python train.py --n_kv_head=1 --head_dim=64 --init_std_o=0.00687 --init_std_down=0.00687 --final_lr_fraction=0.0
Each number is 500 + 40 x the weight over its row's rms, rounded and kept within 0 to 999. Layers, rows and columns count from 0. Numbers have three digits each. The size before them is the row's rms in percent of the matrix's.

# layer 4 attention key, 64x512, rms 0.0748, rows 58-63, columns 64-127
107:562440512488480487512514469506560474500527596451548494465516490480452500477479481507477573490487463571599498534529472556480474441476517467476522461454534524547497507560472519533498497465551503
098:528537524530496564491400552437459535484467540468515485441448504510484494534586461509537519425468464512486513519503505503504465422539464426539553452477481536534391495525485502457496548498542555
110:561520485512502492533576448548514524464466538455466530506495474491424528466581484471495495486438487452541497475540497468515555484462496501494562543554509491419560553547435488470578508522519561
099:528513511483476483483496522451462487523561567444435533550534427531461484516474548457499559457488591555504493463530442457525565452525550434460514505531452480564509502442581490489484439501427463
101:454531431494534552466497434489463538477490500461496531512514480428524493517485445485479475485533432497508511516470436522545467534466512516501527418489496521532471502477469626474506529443430455
106:493497493467421419523518459481573532518546537446457387473526454539543506500487478492537502542455437536569462476534565449508480544570485531476474499503488498569525477450553479461541506472522514
# layer 4 attention query, 512x512, rms 0.0921, rows 59-63,123-127,187-191,251-255,315-319,379-383,443-447,507-511, columns 64-127
107:529464445524504468413470561534470469554549493514526496458534545468558453510455466467496438550478530465500533522424550459524452513545496523536440491445496546543502516488525473470529404458500556
090:520511542507446510443474480543553477479476515494484532492508447509523534482476473489520511478492491430458531545513526493512533563530504522485476528604493574489533509490455504429499475515528497
100:545490532501455498462496508486526497521499498475524449532449542522507436503480474543498548464506504563486498484555440556586576492535467502560515459503498441464566523521496539565488538577467490
088:535531381542524500548493504494526484442479503468547456523587474408545464517487555546504530542535478417507572535459552467566532523516429504551543457521447433510546505568435455432509476442439547
093:521448508496521450483553488446540468518583480470491502499463506500547481510527522520523465497540525532596448542513537534465471556505453495446536528536470500460493480467465541513546504451531503
102:517528504569534461490493441505561468540496532491504508472573573460486458474499509515438519576425504438517469540443578535553491496520500461442533523512456436428550603535566404488458535505462422
088:454502523454494490605413511528467483483541551485519548611448466539457515457569423519512570564532468460463534515548429486559479489491495460434437431406492497474462512520504477557474446582566461
100:566512492507489501419466545527549483473565486474462473490483505502492470507503536513502485492464510479479511514455434528543478470574425472565548460545496447420549542541393538452504522568499515
092:529465434495453525554505534501481500481521436545456415491558498469508489510492460521469455507554449480549522471490534511510553532491502499493474454504446449402616508512581508462506432443516527
090:518545533510526508520493530437579480517546498574454505494431568499476475583543529480540463433441549478491467488523531442474503467436504527478511543488529571560521596538493505512482520488465498
089:495541500479500545435426469486488462478516498523518507435495549535487505528434486510515549509463451481447463447494466494517499450541433553549518478513497470489551438403593498491480477475517503
083:513528468517491566510485484573498478530489536524482506564519507580545500550534421624570501535553423493535518524481471545574529477619496499533469497533434505551484513574513463442504493479498501
080:491502483533535491547441478450584513539463514540489482519483595506527509510490476518553478524521509523487423577491423534546454413502549387495477493525501419573529519486473513519521550542446477
080:447481481532574601574488449521506497507493463487414393486518537526533598532558469587455511530614575495505536549434577512464472561442496487402518557497490521543514551514646502587489456496521435
077:463471477462536438496526494496545483490578493436494471490514504546476477449478463491458487550498499488559540437485502505388458579500473514487442519544471537501524492503522456537497560510486510
088:483545490573520526497454489514531514463478471519395533501520513501479430530523452492439521478520454492466510442522479529454477456499502506464479450534472422536524489473487458548475479471475503
084:486467524544483551467545502487422534514413449541524471524473435490582497496515490449546502502466516427479475539489507505458547523512502398523529442524519523543532551490496459478539465425510514
085:469539548522565513511458497451463492459500576536460530560486550482431501485477423527474454488515516460497520516448498464480509566536542482547556526498600494504545444464529445435455545500527536
086:556525451533460532493493461491469564549514481470526443482497429487511503475535506513473511498543537535527475497511605491522527510520484508483560454517474526496513577459514530515542471495466435
074:477447495574506484544465534523528489503480455506586497508443491565538499520473486442500546528519554472525570514510561484550476513520432583475496504501553448503495540447525503531443488545492571
093:526506472510473482476470457580533494528497558478507548414480550416514448476409434480514533523456568508481461503419526475522471551533506492529489466457548496515551588563512420457476493566501532
109:473465487559434536535495486496450486462439517537533464509495516553477580463516500562611536575497549482524537552565511457505489467450533462471492397474601437487416519513538500475555471571473456
097:492507528550536509520482521468503507493497453521551503408530587452550546516460477537496530531515523473467449476449443555548481517522460438532477555503524510497508492493544520490543523473541496
110:544533481490502479540453501506454427523549505429468497496504490476526568476528494498417505567518441477538499530500532417476524597539528477514503617524470466540482469521457517478515525483454531
107:486514533522477466511531460504535501542486471518446460479545500576511480494491516536524503530556519520514506470522540473484426485506507485566482621488542438510476520482389534490561499512498531
108:443494477529485475493449505594520475400495482514527516385497513445476483429384464563483526510509499506478487490504518448549461447554510579472529437510543474442505546466560446469490531484543550
113:519457545511501547524520443469534467472424568476486451495518543514516542542545537524567558565507556538507528552551493390445456457464479433465511518506567492420438624530478509459544513539445525
106:535504492598479530480514466468509482583510485484492480507563592544462478464495539547551539452451501539540448501525486547497479480516504460521495489496495497537515554515505535489520518408504450
118:471532442540566499540479495582437450484490507541461523477465497519547545451506465522433467470521464467503456399491577453458557581506515565486495566544405506508474526557490510540467441464485544
114:470506509550478458482498473506521487478495469522456455497494478588422525478499505530496480508510439536497495465513515471512455494523515490554466548511552487487424509419453506510574538487438431
106:501458470556438431503527580555515481446506526477547530441456501504553476462510457589401546508554510513472515427465513423472509394493475480523554412501496495528457505560545531473523531452530546
113:545507514520497560472536480395458532523507554489505403527550477532537521440500525508551537516507486513475434537503517419483468498423480453477549464494539465440469571553488474531567514567453461
112:518500536588548457504490537503531474457520445486443514554574532520452531535517500537538518441516470565551542451469508513561516432536487512590470501489536509545443537526508487478545469496485415
106:568550462519586511499448510533529463465529447545496538564486473512507511486475525524545413461524493502582468496479464487505474540500517534478531581560393467492530491509550506517500476532447498
108:411533517506493397536485476460548477498472425516400457535480463547509520482446537543519475564492465546512527443526493494467463529577519516529472513544529522501482500481505497505572499485481434
121:431419493545455494513499549571519478419496504470539492484512475485512476496504455476486491522497526479427514461468531494518525477596550498449548381494514453475477471484528437450481529563460585
129:488527520524488552436524479482492447469494533531472444565533470538554532527521517510590514513519493514471442547539516407469463455438487465471539545487556484443457559537492557482512524542453515
123:487519548589544504522483546478493495503506525500456503506564505585433497534531488529515507428477512511553455429485484488494485445510494437568448485517529507578500595516529517471513533453431453
125:486575478500534498494497472553444490510516469449496539504437471495520494492537472580520446457562514425499441414479488450482540517471523474518557586466432491459596548476479539512492442527491473
118:425524532508449432517527514471545482481442463489401471523478490514464462521530536526504457526472442507499519437523594495471477551557479524566508533502535456523529476477438488525561545513460516
# layer 4 attention value, 64x512, rms 0.0958, rows 0-18, columns 64-127
100:469438385435511498466527524489527455517485489448484522537507452462526460437463464491562569563503475495528473534463566531544518568498549531481553527533573519482448511498436447466455474554542470
100:484562461493535582500528471578510558491506469481496497501474481512512500514551527537485512439500496473512416522451511496487460529538484516511546470526492474522436418515555474481469464521540488
104:502508529512479526438504505534516521486508492436472569525516600503517528536415468533536429478515470453505467498517534588505535524527461465501540530466542509499452504493588547441433560504490498
101:503490525440511532526438498518552518463470500380450492519507476524488513488568464527479465458519547530508492486492462578500519496582540523523455445521467433522465557499475487479530526465531522
102:532537508455449493445468573526523448553435457477469542425471474480481474500515379507461537523504463438451490517509444456534564475468416480441521514448420442478507488477435428475513565507553495
098:485423479474524443437510538486490522478496471628591525480468463567583431425501485507490549502545459499520476447556446510484457478551524476535498416554508468512411367517532455528544533464504509
101:533560513460474498503533515477436441514548623552560484471512497480569436508469512530592504493495488521504588473516431520479528413558437525479465484526509509476510458558470516550467546517421530
094:483440541449504466521552452455453476560479504511485523483514460487543565526511500490536523487496457466521570539558458517483483460585504541515563491528592541552508394536451500526485537473508506
099:607519514538533559507433527530500536475524506469544474522436486462496517467421459509463489537488488507527521470574479542532529435543540508501481576471560453554516479443476466459529491470459463
102:478497563488436556504485526579455569468500447510459449520521484588498468540497490463487442559556471447473526532497482498496510556501529534555458450464565551452485489546510494511473540456511508
100:497528491442473523464495465449435452522428502481541520421502528499553464555533503477584499516511573480438556560378497505439434439500475504555461496444572440489537497537486438449456512536503486
102:495444503478501456499458530539507518413489473522450544482520508568493565573520498523529560461505485486562597476491473408503547470503495521421469541505557468503542576448438545488457573511477526
099:547501547495484495480525460485478437512571511527515532548455492501477543434563520448489457539409509496487575540517564514527523507550469541537468540468501523519559447494496488500490493473425434
097:458497541520473620436471533523524534493424455549483459519476495474522475417499494505603469552516512562503537493534454490475485502480524505503521569532535465522539480503409443543517473485436439
103:551470542525427535540464511523394460475477470478510554439536496489507542503478514460514486456526510505561464503536523463526447497488512515460461514555509511484469490470517472551497511460522489
096:544486412493423426473592458490494573450467520494508532506500512513433519444556529496514518491497415522524555484461527524553539515597534506527473512607442483471474507535465458478520477432526565
105:459490553548531489440529504491508471505518496511479489542492492491468506535522527465464467402516449406496538450563587457516468509502500505446499480523564444440483447473450564468510517479536556
104:473598495491484451490513494444543453473413391451435435523499451474519506451578564580450485501381504489500463488542390474476579480479525490532522498447551552454538471477404499532449544504512453
099:495433506490420501517498536506600549486400395484428460421525525530484438554566524455486417513418502509516499520456523505435502472483440552554463543549494470589493544477474468534565485491496496
# layer 4 attention output (transposed), 512x512, rms 0.13, rows 0-18,64-82,128-146,192-210,256-274,320-337,384-401,448-465, columns 64-127
106:459507510456540465514522469484526447539586473569528471486441545480505505544523512529396505464549540438398451509479499527539498496520554478507515578493469492559548532488548588495458477542528557
104:507501516558545430521429524504512468470470481498496514491511494507529496485471497520458506507463490482576454598476534478488443495526457536528494470530465526481550510489529480488484558497497521
095:512511473503482514514521539551512456460449477538504489482523478465469501447520543447499501497555473444468469417540511519431532467530510533485469441431490582517509494456477525487506547511503485
100:482510479460521453505526511490469542505555561512480524515436519509474501452519454571560521517532522432418506462433461508491427434535481453496515497471503459592438490529474461499517433490463528
093:443479492410522521520508433496489547391477545574607450457590514399547560583513469544579520544452494460553476484543562530483600536539470508486509425550464517514520476480577535454501462508505469
093:533440474529563458545478462500529493489576529463452428485550514473552514497593505551547483460445467377483503519406481579510562492478560430474576579476508508495546492539513502471578476534480551
106:504465528471475508455450466511512521510544536513498524522416444464474511541570463469403467464546442513453507484515504516460487502538488460504477463477460530447532503505424576495497457461498567
092:469599470500500485474444522476495513509451499534508578478470491485454519455500453418482527520446492461526520516441504582536443534516500432511535507497422574499474490459533468493546512424519472
106:507488481475503476435504512497521495525545447453518498507492577471521480522488485570473449442448391458526507473482495479603465454471451468503525466494582450545570542380487549475468477486567548
100:415558450520475533512539536553508509438455493497550493499497487562471529474618452497522534532521514524526533480421448534533489505521484531504557485451451533482542453459514510459459574577451465
104:475484522537460508590576516456488513450442504548476492470469495494485511550582480536457526461503503473561442470509592527555468547478538487477529479517480487525501496447534537517465485583545543
096:571459494547502504542519497492504558590545479417459494501510547435459611511498458528538517444506489475479546530493458536461507487577465490548475413420543423538552505499525478480541478468459548
093:517460532491483427460519495577527538580518532498505531486442636519514506486500519492495470492445442522476476573506468517420421477529495495484477540475581520542519480530488459551454491529430488
104:461512504470523539474458505521427495448516455504468587509439515508563452496555505509460498486500564474510517466532551530462465524518517551434447451492527471553480510456531573552521507448494509
102:458460499575561449466468499536472578573517428470437521458514454567480485476565476527476532524524585516523504502493514525543514531509529529515544490521503462559524480517434502510466470523494537
090:447495456497493524545505543516560547472546486472503477453444521427558548546468521540427520548543522476495538452515548496500519487552454503532503459566494527505515473534517547468559531548469528
104:487529457482519432528504581502459543565503497449516468466498507487509426548488547462486493526527516534532548548500425399513451471455475516516454495497548407524448461516455432503495469549522510
098:538548411461425439477450448505518465445477517457433485416478447519482486508494452522488430510574459538522547538501559498501604532488575560502483556515554489505453449488482507530443459517517497
103:590506514556474437526527557499559483469460501572492536505531483426547418515472466443580420481568495519466480497582489532481513559497500525467503490498493559516492545503528437524514534546485491
098:551496502476483508464523512490431549433473517567509536542585478475550456412524488447535558504533569485512493465490486478501511445485485467507493531570450596492488467520482411498513527531522535
097:486504507576526516516551474473493456538510517473453459486486471459450513542507540478521515521535434502526562498450531544492582540446503518495467454512523516449513512484510484517487547527534485
092:455508477544535474448466454414550538554553530540526559504444473499519527548518461468458473522553498422527561519517503508497492415452508485442480518478517523525480462493508505536442426521602533
097:457529483454492487519540470467465543508504467580476564595430428576506524546520487408473564476518463515414539530468532549552518487511469517564542559462530450452507574504538437490427521506611554
096:486528462506494538524471523536437554563505487471529505488542517558438463519486452466470491458545482480511528504540537512538424545560513546509546468457512547462425477560492500492549485467495523
092:565483553486471522456411532524522490488546516564485484515494521495494434530530507544493464439544525509486488468503489479506512525534475480539523559537459505437540546482557449471480539512530530
089:482430554483508518542446559522463504440404498498532549471545507462534556454513467569533550523478505526496480517424481515474433507500466525551537493464524533429433448413519522511447479485478518
107:451486473569394517583473551569513556472459530516470450542496499512435508454459467514549543520579500563540488543574526447493523462531475477449472478467487484538458472499500383466514500534413532
097:451453581525496477428507531477580492546537486429558461559546460488487449569347594506566514556520508491484461560413471491523473544457476552469521480481470508483531540488530497466514493496463485
099:472420457506486536525508583433522535522492468492486466607463537548466477477453419490555514433503521451543527520466581505416573546485489527523457500483492418529520465435534481489504423472504475
097:422492531584451508546539513423509450488602556525537517502508520436423494532470495514505481445462489557490457516472465434464447533504529488470529475481482491488417488493521516504432511523459488
101:518543495505523481437463511520546528564486469555499475522498508537494453530450499438464390508550427477452503519457497441493433545520459493525445477470577424458488573521598484416501462493492500
096:505456422443546480545535466463383478530489502444527395576499473516480536467513501458463553574451468486477488454489503543518586514576521576467404518458462541533454532469483592529531530498551558
095:440488498541562530475526465546487552565505464500471484513520450436519481493559456491495416519456486524392447449456461551472472467504463520489537453469430487445457466473517523459484476474495484
097:525522507475469459461493504543499530484438503466569527510538525467577483419557453500529476495511410425434429492452518440508581555581535468496437432533514497466464486549506481466526562504541519
095:551496478511450500557472483493452570449537530493497491473498477494530489534534550525525540496543476550437463464501453502527588469434476517519434553521534494581388471485455521516511512471469534
089:521510475515517534458505492585529548461475505535529509464493513532475532534479478496553524518531463513479482482486572569486597486441528523499446519470490544594500469531471563506524483482450495
098:495547473502465560554523527499480515485502464472529474518564470514557478438479495554443508463420511526502503488463500464446492511482577476491497518416437508551445417524584543468479461495496508
090:528513533479513455514555452497546482512585529508479542524408434492522562425574459476457481472462494485480473506551516509531519424529496510423520501466485496443479551551519483598436529504483423
104:483455457584485538440494497514494439511475464476496488511481565514447484510439550518558495518541561529612564514523525513526477455434407530493426458528507480500459472513538503483524558449392464
099:500532499519508479501584547541559513506469511495524550518466565503545534524460501537495453479440492517530513515473450466469441519513490405498528518477514477522461513540514509486498511505357422
095:519498483473499436495511501570445517468447489483445435446471424514461475465493525508436516507502451503488466557450484502527454527535451470508480532478421461415512440525539495477566486498501474
104:470476543479530506479479480455588493520458486445471527486492491499487519500498452492507491520458494541593439489506494503445528512510530531426556462514482520454477440469506581536487526575413390
100:530474439486555441568442539549460482510508468461459563558494504473547498430525508493504575538498454510469520505517473373441479456517546554487442471517482504476464546460457531517431520463546501
106:464501489485499541504571520531432490469431516513479511465473530505475498533511479467420468501469552486467545451581550452483461437456470517441534487493537489551474527490470525519516478455541469
088:509564497501506506481538506502476505543583469472465480513570575501514493473461487541477458505488550418527547495528481447595486464501504458460477505476535496511489462489572487477528572497489421
099:507470535527551504485563489470520468592531500484487444571520495531529529509506577546517484476511539451488488463491457515536490462492558563506458481521549510447562544542512509484486517485516565
091:475515433467539427545511526447522519436395524486458483513509440480511514462526466514437505428448542516507538473551565567494525470481512498482470453470446537511569445518521542523520539511516541
094:565495555470610444520523482472554466545509429479439555499492460531528481569499492483526467491441478484489522542522545460497451467548533507563474548561568484471462534540554513477527504494538442
089:502460482502516493459547487552459510455598434521524509516503543493513508458463530483481428489522514473459520453519437409510460486503511496506503522507553451544587535508503561434552458485455488
095:511481523516456544490561516525518537514524513529497496507467558518546452566568528448512536513506465461503486496470498513498563503408510504525534518495501498518508453460494462561506543499549469
093:482537522526501517524457488477476573492496542545493588506491442441474472449459524489544539524505578487513438447477489514488538561480532454493497467532464487532442545528530436528538514493540528
101:582591497543499450526527548513488500485484471440474460557510451549533546502549492477527510443532484509512458489555469501511515510511541466530570463479565445496502564625497466483516543541553481
103:508504463461513537540446512498463424526481582491517500565486505499443529542477477521472508533475480545508575553596582487468480433499522487439499525495472573498449478429537471531488546502526570
097:526431539487537538509516478595432440575558511546449467503565509475396527452457532498517458490420544493574421478498487549455471508453508525505534486491537434464481499495458524462488455436518430
096:476429505445500538544474488469516462472482477592479566541522501481565482510559513508483480463512573482522511542568509551457497490444459447521497524432540510468528571413622489512483460507504497
091:454469535550501514528432496507455511483475463487459451490447521481520470545536548474489438519456450465470452494568481442552464475489555469519445503478505559534490538519461460475524533468467504
094:471497489495486512495504511540465462515508522448491467509423523499516500509483565582543423527489518527506527534502538569558477482463558512553521492455538432506527439491575538500462456478492506
086:512508506455486496513470514492529477517406527475495458479461461490494500562525519571518513480389511493417496520525523515480422553447509496433514484516480494514454462469515459522472497463442449
088:529531494495465517488487456421484570517444499503493504472500544476514490516528494535454493537471534482459552526508509551538498468539487575538554550549413503483438452485464478519501527544518487
093:499605493559495482567599482521479503433495515531465466559437476512456491422572475476538527501479566483473478571443434532494507508540508486545449501538459548473571523534465533487491485500480521
085:450476511535517487508521523500543490530482459575559415477453566512467480536444489503491513534500511466497599471500531385469455465496569550468478440561441483491447524491497516531533556487498450
088:517458477523449502530432456539471404443516544467463509600530531598477498520518537478515506510507487493512539523427467516582515436512510434542517499476508602497527522492507570535473480593377495
099:494549456521504573531503484515499520424491510418458469520491480480500555568443455565543498513529583536555543569508535511463504565549542484566458475408523489522564478478499520523483485466405512
095:533468464522414502489461513530526487480497492532496505557529515547501543534497477465539514460539550536527500556547582545475510520479577467461460470448505520474542505514518374487581524453505525
098:514537510492516536438512493467498505446578517471528507436554505433541470492559502568424505487532517549447535484505440495426475531507566482472526559503459486528558511440550538480493557441489441
089:555444473480474583482448447507526478512438511496525535519534524510535461435562527517442453537533470499438531505554506455459466498502428463505486474509439522440478458576510507502502565505472494
089:500502487490438482507497468592502550452507541530517525542495486454488503510488555549506515480499511552489490518499548528498515520497540505514536478483499416545490512541531519535511466513492496
091:489519517550557508482455515559515530494474575499475517525503460523562578438479501469424478511514449520556499531417478525527527524559464542533465497510531520448568466486531465436488530471497545
088:496536478489480510430513481445488441470480509462548466508469430490560501527477520558433442550488541531487513565460530524454485460502484507495547530507422533480506477540516553460496514562494476
097:499528500510482497533506508493541449502472446419493535503526515498504483504494500496502505446476441551506498484515449520557524468424526447496613471528456497451501507567506518440490438442498537
093:617488487496500532485514520447580541438520498504532468452521487531487553451416532527504518514534507454476479481517563542483549530445530523505437549510544573521493427459586483543531529465540560
099:559448480455475485515494558444520516541479472517467470459487505470521512503484562451481518487543472503437513482486473486483486512498553510504536555531519425551543523594495527478488492507605479
088:431508520471499506474530552455517461491474441482504492467498541533462511502536561572472522471503528501429521476544451468408507514493577550494506469431443558494532595494524507582468538562479523
087:500604468492464572550493504573482517431481443504507469490467464517512513416492497437471530573498538473472567580459482518510389514516484535567514517474517549509521492499535437485505553554450458
091:556419574504608592490531593557556542473529534509562484442444540542498471530493472434450552447556499450481486510551513500469510400494484459475536504494459515532498487532583493526488508510477603
087:528501526483473522506485484469509593516519439497575521531509535452548568472486516547520515511561444470438577410494546466476474554570508468472462554455502497473526452504468545468496472508466544
086:526543513481478558525519522519435524536511527502464465437517531448492529488464523490451502477494517457427518492521489478537473445532492522480500474555498527472496544410530578448499498535514487
085:507476486559570506472483446484482545467497518498477534547527422495513532567475378478546493573497491528526495535475498475445449502462452546447503509480503504510526494549503509507488559500554505
092:546536579560515521529457536554553487480512493450564514440484521529508481534514487481519450485440505550530527505576483470410521490457491518577574450467526458517526518463457513468450550450474536
084:547573565492466495542553574467532444562442483508551531459496426474504458508481518489542486548522537454499457567508407472495575493516462424518486518503503524490494483558547479413543467427510541
081:485528510497547511511444461492572496520552496562433477507594499511498515541490529413488432470538528500380490548515515578531470536511572487501580514525547502477501520499460435432537456512583498
093:533480568456520489459513576507564508507478503529529451460473476509511495470517481491524528494454415587464520528480519523541528533476482542563483511520528481451562484488442463480449425516536585
080:539495525533506497482500435533501507502514576516537534469484513466442532545536484460518439537467479536473482581487484544488623537478458512559502513493466503514456555508439536523488489522514475
093:498403537500491505564540497524488461543555484519484534453461469511482508470483451498505540503401458515546494485540517454469542507525466497448522541544497438458546480539420499539504455547560519
079:492492529454494522421525490397506469421527500517471548528528524574512506465521458534472593492461481483546462512520446501506482490474516497545533514511485481516520474473506520463588458514414447
084:497473530533504487455533505463454401483451462463399466475500511477576445489498503460393481481527523487519482499503485525561451480451486505462595484557463478502505548518490468515514465521485421
080:424472506586431520469420482539481484498487452489542446412474464474503456529497480491522580473536506485508465508479516501471503505573467518413521455513457519558470557506434536485471506505589391
088:478503508475512460574466476488504415521510546503451510467492525523447538452492513528549508515496423478513504438505498404553370508485473494499484543559540493527473524419542563489511504537439490
094:509533524440496532523485562541452455471485429538521484491530501417504463495572446534536551448520454451474504534515507573526517521569505588420450488485495573439540453450488471428473460500570475
087:526539506528463499473577522569497496488498518470507433514454494499542410550421524499526492522497473455529516547489520499568472441481472484504495512480518484556489448425467451508461452459489510
085:500555555554489463527521480533512506502539506467533508471502488576435451504497541520500544420492493482541487544472435486570552577477411462560537495411542556537516473512492605501453464506485491
090:557520470451457522490440527474464491507475549503616448450472549492499488528518555475480569571475472547430551524564502494522509477497432518546480556490472461536500422494529474497482534521414588
086:511500509501508457535479476548485503524516603483572513517468535434446486513558475502513439643508445478550423424419502509428481547536432488515454560494491494465542536549505521523480495456557489
094:464507493434456547539518446443491542466483501503542572525514365475449518393526491503481504502489486428503488485510491500484503533441466516549437506448413498485532496512514471534528474550516597
085:511499521495442524479472473477529487510535504508510453556517510460419429529459440457517489542478543523482461576538441469560411506457497487521464517562466499536516415470448437447445512485494509
103:463554456456424432505513507455558511486503439420530492462541508478473454547505446499519549458492475476488472465512558438523491614487581576517528535454535502556505515513516457523517546528560514
095:474423463504528513500486437475555510529574510495455443585470451453461441546520544525499512494474446434464508422538520448507525518461437482496514482517616559542524510512460525476477451526541494
100:406479455505554476526483553444523541479508477534535544503495510473530505524496497539507478472536523518562451482461564530499584494464492523529519485545505456535479507597417474496509487495462592
100:584483554523536477563470484516522511469486405447448503554568508506471489496464513428502531492511485571484509523510490522487493506468596472565520536466550449462465620458549491437485514503501471
093:490536482423536484577471529517486473541453511495529479547449484530500445512530466490544520496511471431489536489489573565503483526566490537519482485546536489539451479480460495438539468509447485
100:500562521546462484435459468460495447526516439486499490466492452574532574537449534509458451439528437450462513456502502487508463517547448583528486473534511523548494464502493457529497570530545510
096:537480486543546547550451529460532511430501587428541519500456457481495455502399469453507565500487506516483471553541513439491425469559458497542475560499583537491479498482454506543511496410527509
091:527454575509468500480535469546526459401531517490499480527484512443425491530474410474450525488475537550507528507525498496489525513428491478483513455503513507518501424470520526445549530477490481
096:450410568509507464461442479481423466482553550454576581464553467517534493556470501468488494507582539618493440481479476493496560538505524588536512467493535535437469465505489467486562491503567445
097:503502514364509476487496518447555499479514518490471482534576563523453469538511471429421566516504518483546512503539505427456468511473469381424486502552469457431502532356421514512432502502493527
097:530479522457554544465500484474487541563502474477614499528505538490511478512483548495506496518451500491451501548584497519540494488482538490515469617513457552452508501483492447468523464455444500
096:554533457471587455513474496529515477445444488480542465569598406461478485435496489513539512482492458441538505428468546435522475471534528470456415566558542470524546517468539492468466491485624451
103:580432458503511581509438452466481478550496495456479448588508476579501489529544438556477469504512499492444598511488467507498461442559560601508526472466499428541507441426568457493473557513564511
091:427541517516538531501530470486501538549486525555454474449436526540493500520514518444528498507455503467495542461533502439493534509542541519524475456550518574533582523524520487496505473530519529
096:451579458529446477480489564497551530549428493487483537470521480518581550509492529496596461514488569444511433488510454462513575491540463519439448391509485468449548501568519455499549504502508509
097:548456506501516504529485533369498506534456512545510516492444563486523495562458488431547538442599561524448484552517520520505551460481485514442419575467521525446510534467465477547435486481468498
101:530513498473514456490505378481530501560498600534523518458489523465523513488513447546552544532480508551541447452478489529550496514495502511521524541503444488497517433586478529558473506460495493
096:460527523521494428517480468465506517472531482386461521508530489456485538488466500536536506480509502517533470521465485557498443530545481486414510426490499488490552492470526566564449527498480482
094:445557544499556574550513435567496503480504479492480499545489487534496495493559521485468555501521506493417563464491496477541480480580432521451470524559494437491550461545530498504563516506509492
104:487464557529446514532593513580478468499566516525467466536536500555485512502473552524524553494500539516504473525476554495487508545478543525469471466511400520500555531457486514506568442482483456
103:465397494456550518512511514521502483590518456478507449474492480444498428471496561504530481467516495521442557475519521480476514556495488493515565497491435551534437531453537516518496458485461519
104:528506492572539532558613503506458490521489568440468476550511595490592564530423485535412542457432479555372594592496492545512513561470501498514466485484493506502482519514544484521480528503495481
106:531471561463460539521577511514516557496492470518564508476480460478544524504435528471515548442530476477450531409534550575491444524426520465460513508512566497504512469535579472525495478465469476
109:484557465453506454554547543503447471531543539454513586537495480491452478520494565503483487501496502523547427469446464478483498558477496514478450536533495522502432562479433510420482550444485441
105:505482471478479478475514571467480494437525432553457514484502494561542469457528447513491478501500468556528434490481470470500424519463519512470508533480516526531435477499473483454512524484588520
098:522494496441430465490482503543474513447515519573468539462450610515425505516501481533529520480457531484566425432551522483504572443446484567515496489542500513407475574464550427500543548613480543
103:476456545473540550537528509553544505517427518498490565462517550521448552493493507518486540522502501474540526566531479451490513534505488463441483526450478485484406544596548506511443483477518499
105:513477487445433489469538478430500454513526477509587519517468449486471494473433587505450446506441523545473493457549478466514504414523461506473449489531476480530517498475538504518497466474456490
098:539464500435449480448433551497516471457522425468432430525577431477451514440500477537533508505438556516517551464525445516514558503438518533507526436519563490493394510545544528509533511487457560
102:453516512502455446416522473489469476532493499494467499513386504489513449497458465469472482567544436530521517469587480488445465512544487483516575516578542506558475451466506433501536444544507482
102:442448460522548472579525514359530394472518497468525493516420471461410529557527556446462461472528468508536469383456571559512532507486498508457464489526456439491459493517522452473472495540446527
106:469443490535506450567433489434494402502543533562486539463546455449416443553509540533477471490481524471551504528485477457512506474496499490512537491492443500393459499522492470489433525429550451
101:516505522435501580466461526528515408519476525511474519546531503478468461483536505460597507547509520471470463554476503551524516534481564490501480446498476485441487481472544491491480477521498523
102:453513464487534520511471519533517504522507452521512468451574514505430445468451485467561511514448530489500477556481534525490540455508525504498583490432515518492505442467485492499523499471549438
097:543450501513482524531527436485463520494482501446487462466522557509519509441406490471565486485549472479438490505567464537507571635486565458456501543551424506545544469502529508507459512434420454
104:507479545565503535532556572544507531522508510534547548542537543607522575580484472444494448510507486504441530525453581510510509503439519470534478480522518455583451523453529416431541462475488463
118:517471533464565415558530504549499542494506503456533529477558426483466463544449448534559526533513458496520476433514521410505588556460412558497542481494457511478562572459510457501475471584493478
132:448445517533471542506453502477498493467496487522470516498518428510531504438523505449486508485524534496503492589577521455474537522569563504444439478497570478477514522504573470433500529519544490
132:477525467485494489456439520440545425557491503474574490479503543475525482476454556527547460468467457550462475462455482504490460514423471509460459456498582483522487477507511511535510479499527573
130:581462435508455512495444504556498469531461549540487460493597517467527489525523595528519521543522500460520494502501477467516528487505459548553479515505490548339518568541540479514446463497515582
117:498483502523479507480535539513506579546515512507533489468481545475555470503501465524496442533531557558452556550485489567514485442510550439457520534463517432503540498521465475502538549527523488
119:480526527485565464448539509475495484527487436467481494472515515505490538506458483533505512409500404526457553523441536482486506446432537484519469432520512518480462420518508510525496444585557529
128:584477517481497467500511530518463530509512503512529529514504478621431522578474557444503492485455461549471442495484439559498536416503511496488486468539475538466386531494469514531572494487575554
114:502516426498413520566456488494473458455459451447525464491478570495471458528512432481521568528548451542557572522482541475505533487531489441593544540456442530535482477546499511527445465492603499
124:478527538543552503506486470520496479507455519535547392594485501480440473539525512555584534540489503484529420526515488529500446488518502543549444567486524537467506521513516422534480499569468529
130:509469514518479561513463496492501445555505591502478484502488523466506452506420437493544468506452487447506537469519528490447480512476376528466516506523462478468464490476514501508427449517486448
128:528516436504527514523489471518504422505539468491494484491466462505531482505471457533527553497519561495528487467464510453505537553455449491480590551465458443462468510517517523494577433515513431
127:487546498433520441465519536520502418484514537542564528493500420407553488417505520532513530544519490527457452472542548466532508465498564473411477618518538504539515514494527554495517527472525453
123:526486465466524485472504476522421438504439482512462448550524560465486494524440532582459432476522441493472526576528525607494544512547502538451475549482429481489551459515510486549450521482622478
121:522482447573480500496553529562503456509548493491458502483481528478463510458491448518522488501467502480435545499443535444550505517506544471459441503496398460454554436442486595553432469546466458
129:473544518493499495510496435501531477474491535444529513516446535518500453538420508482521465471527505478501483506432457555495523568537465512526524474461513473549567517526452542415510493524448524
130:514453444496485542426486494467544458516521520483578457452404478514572515461474443489438546468570475563517538481562514505502558467516450474502461583522491533521503504495437466506472540490389527
131:505541452546547510495453387429575460491452565570479486511431509494535458522531430588487508491521487501556478432501561473534520537494553556484472537574388492522438475596467549481528576472485485
123:439523473529499460501502451516506573511556461523485531530543467433504453456515507502524489463478457459468516497442502486447522503473542463552568511440461443520619518507457484526528433515448501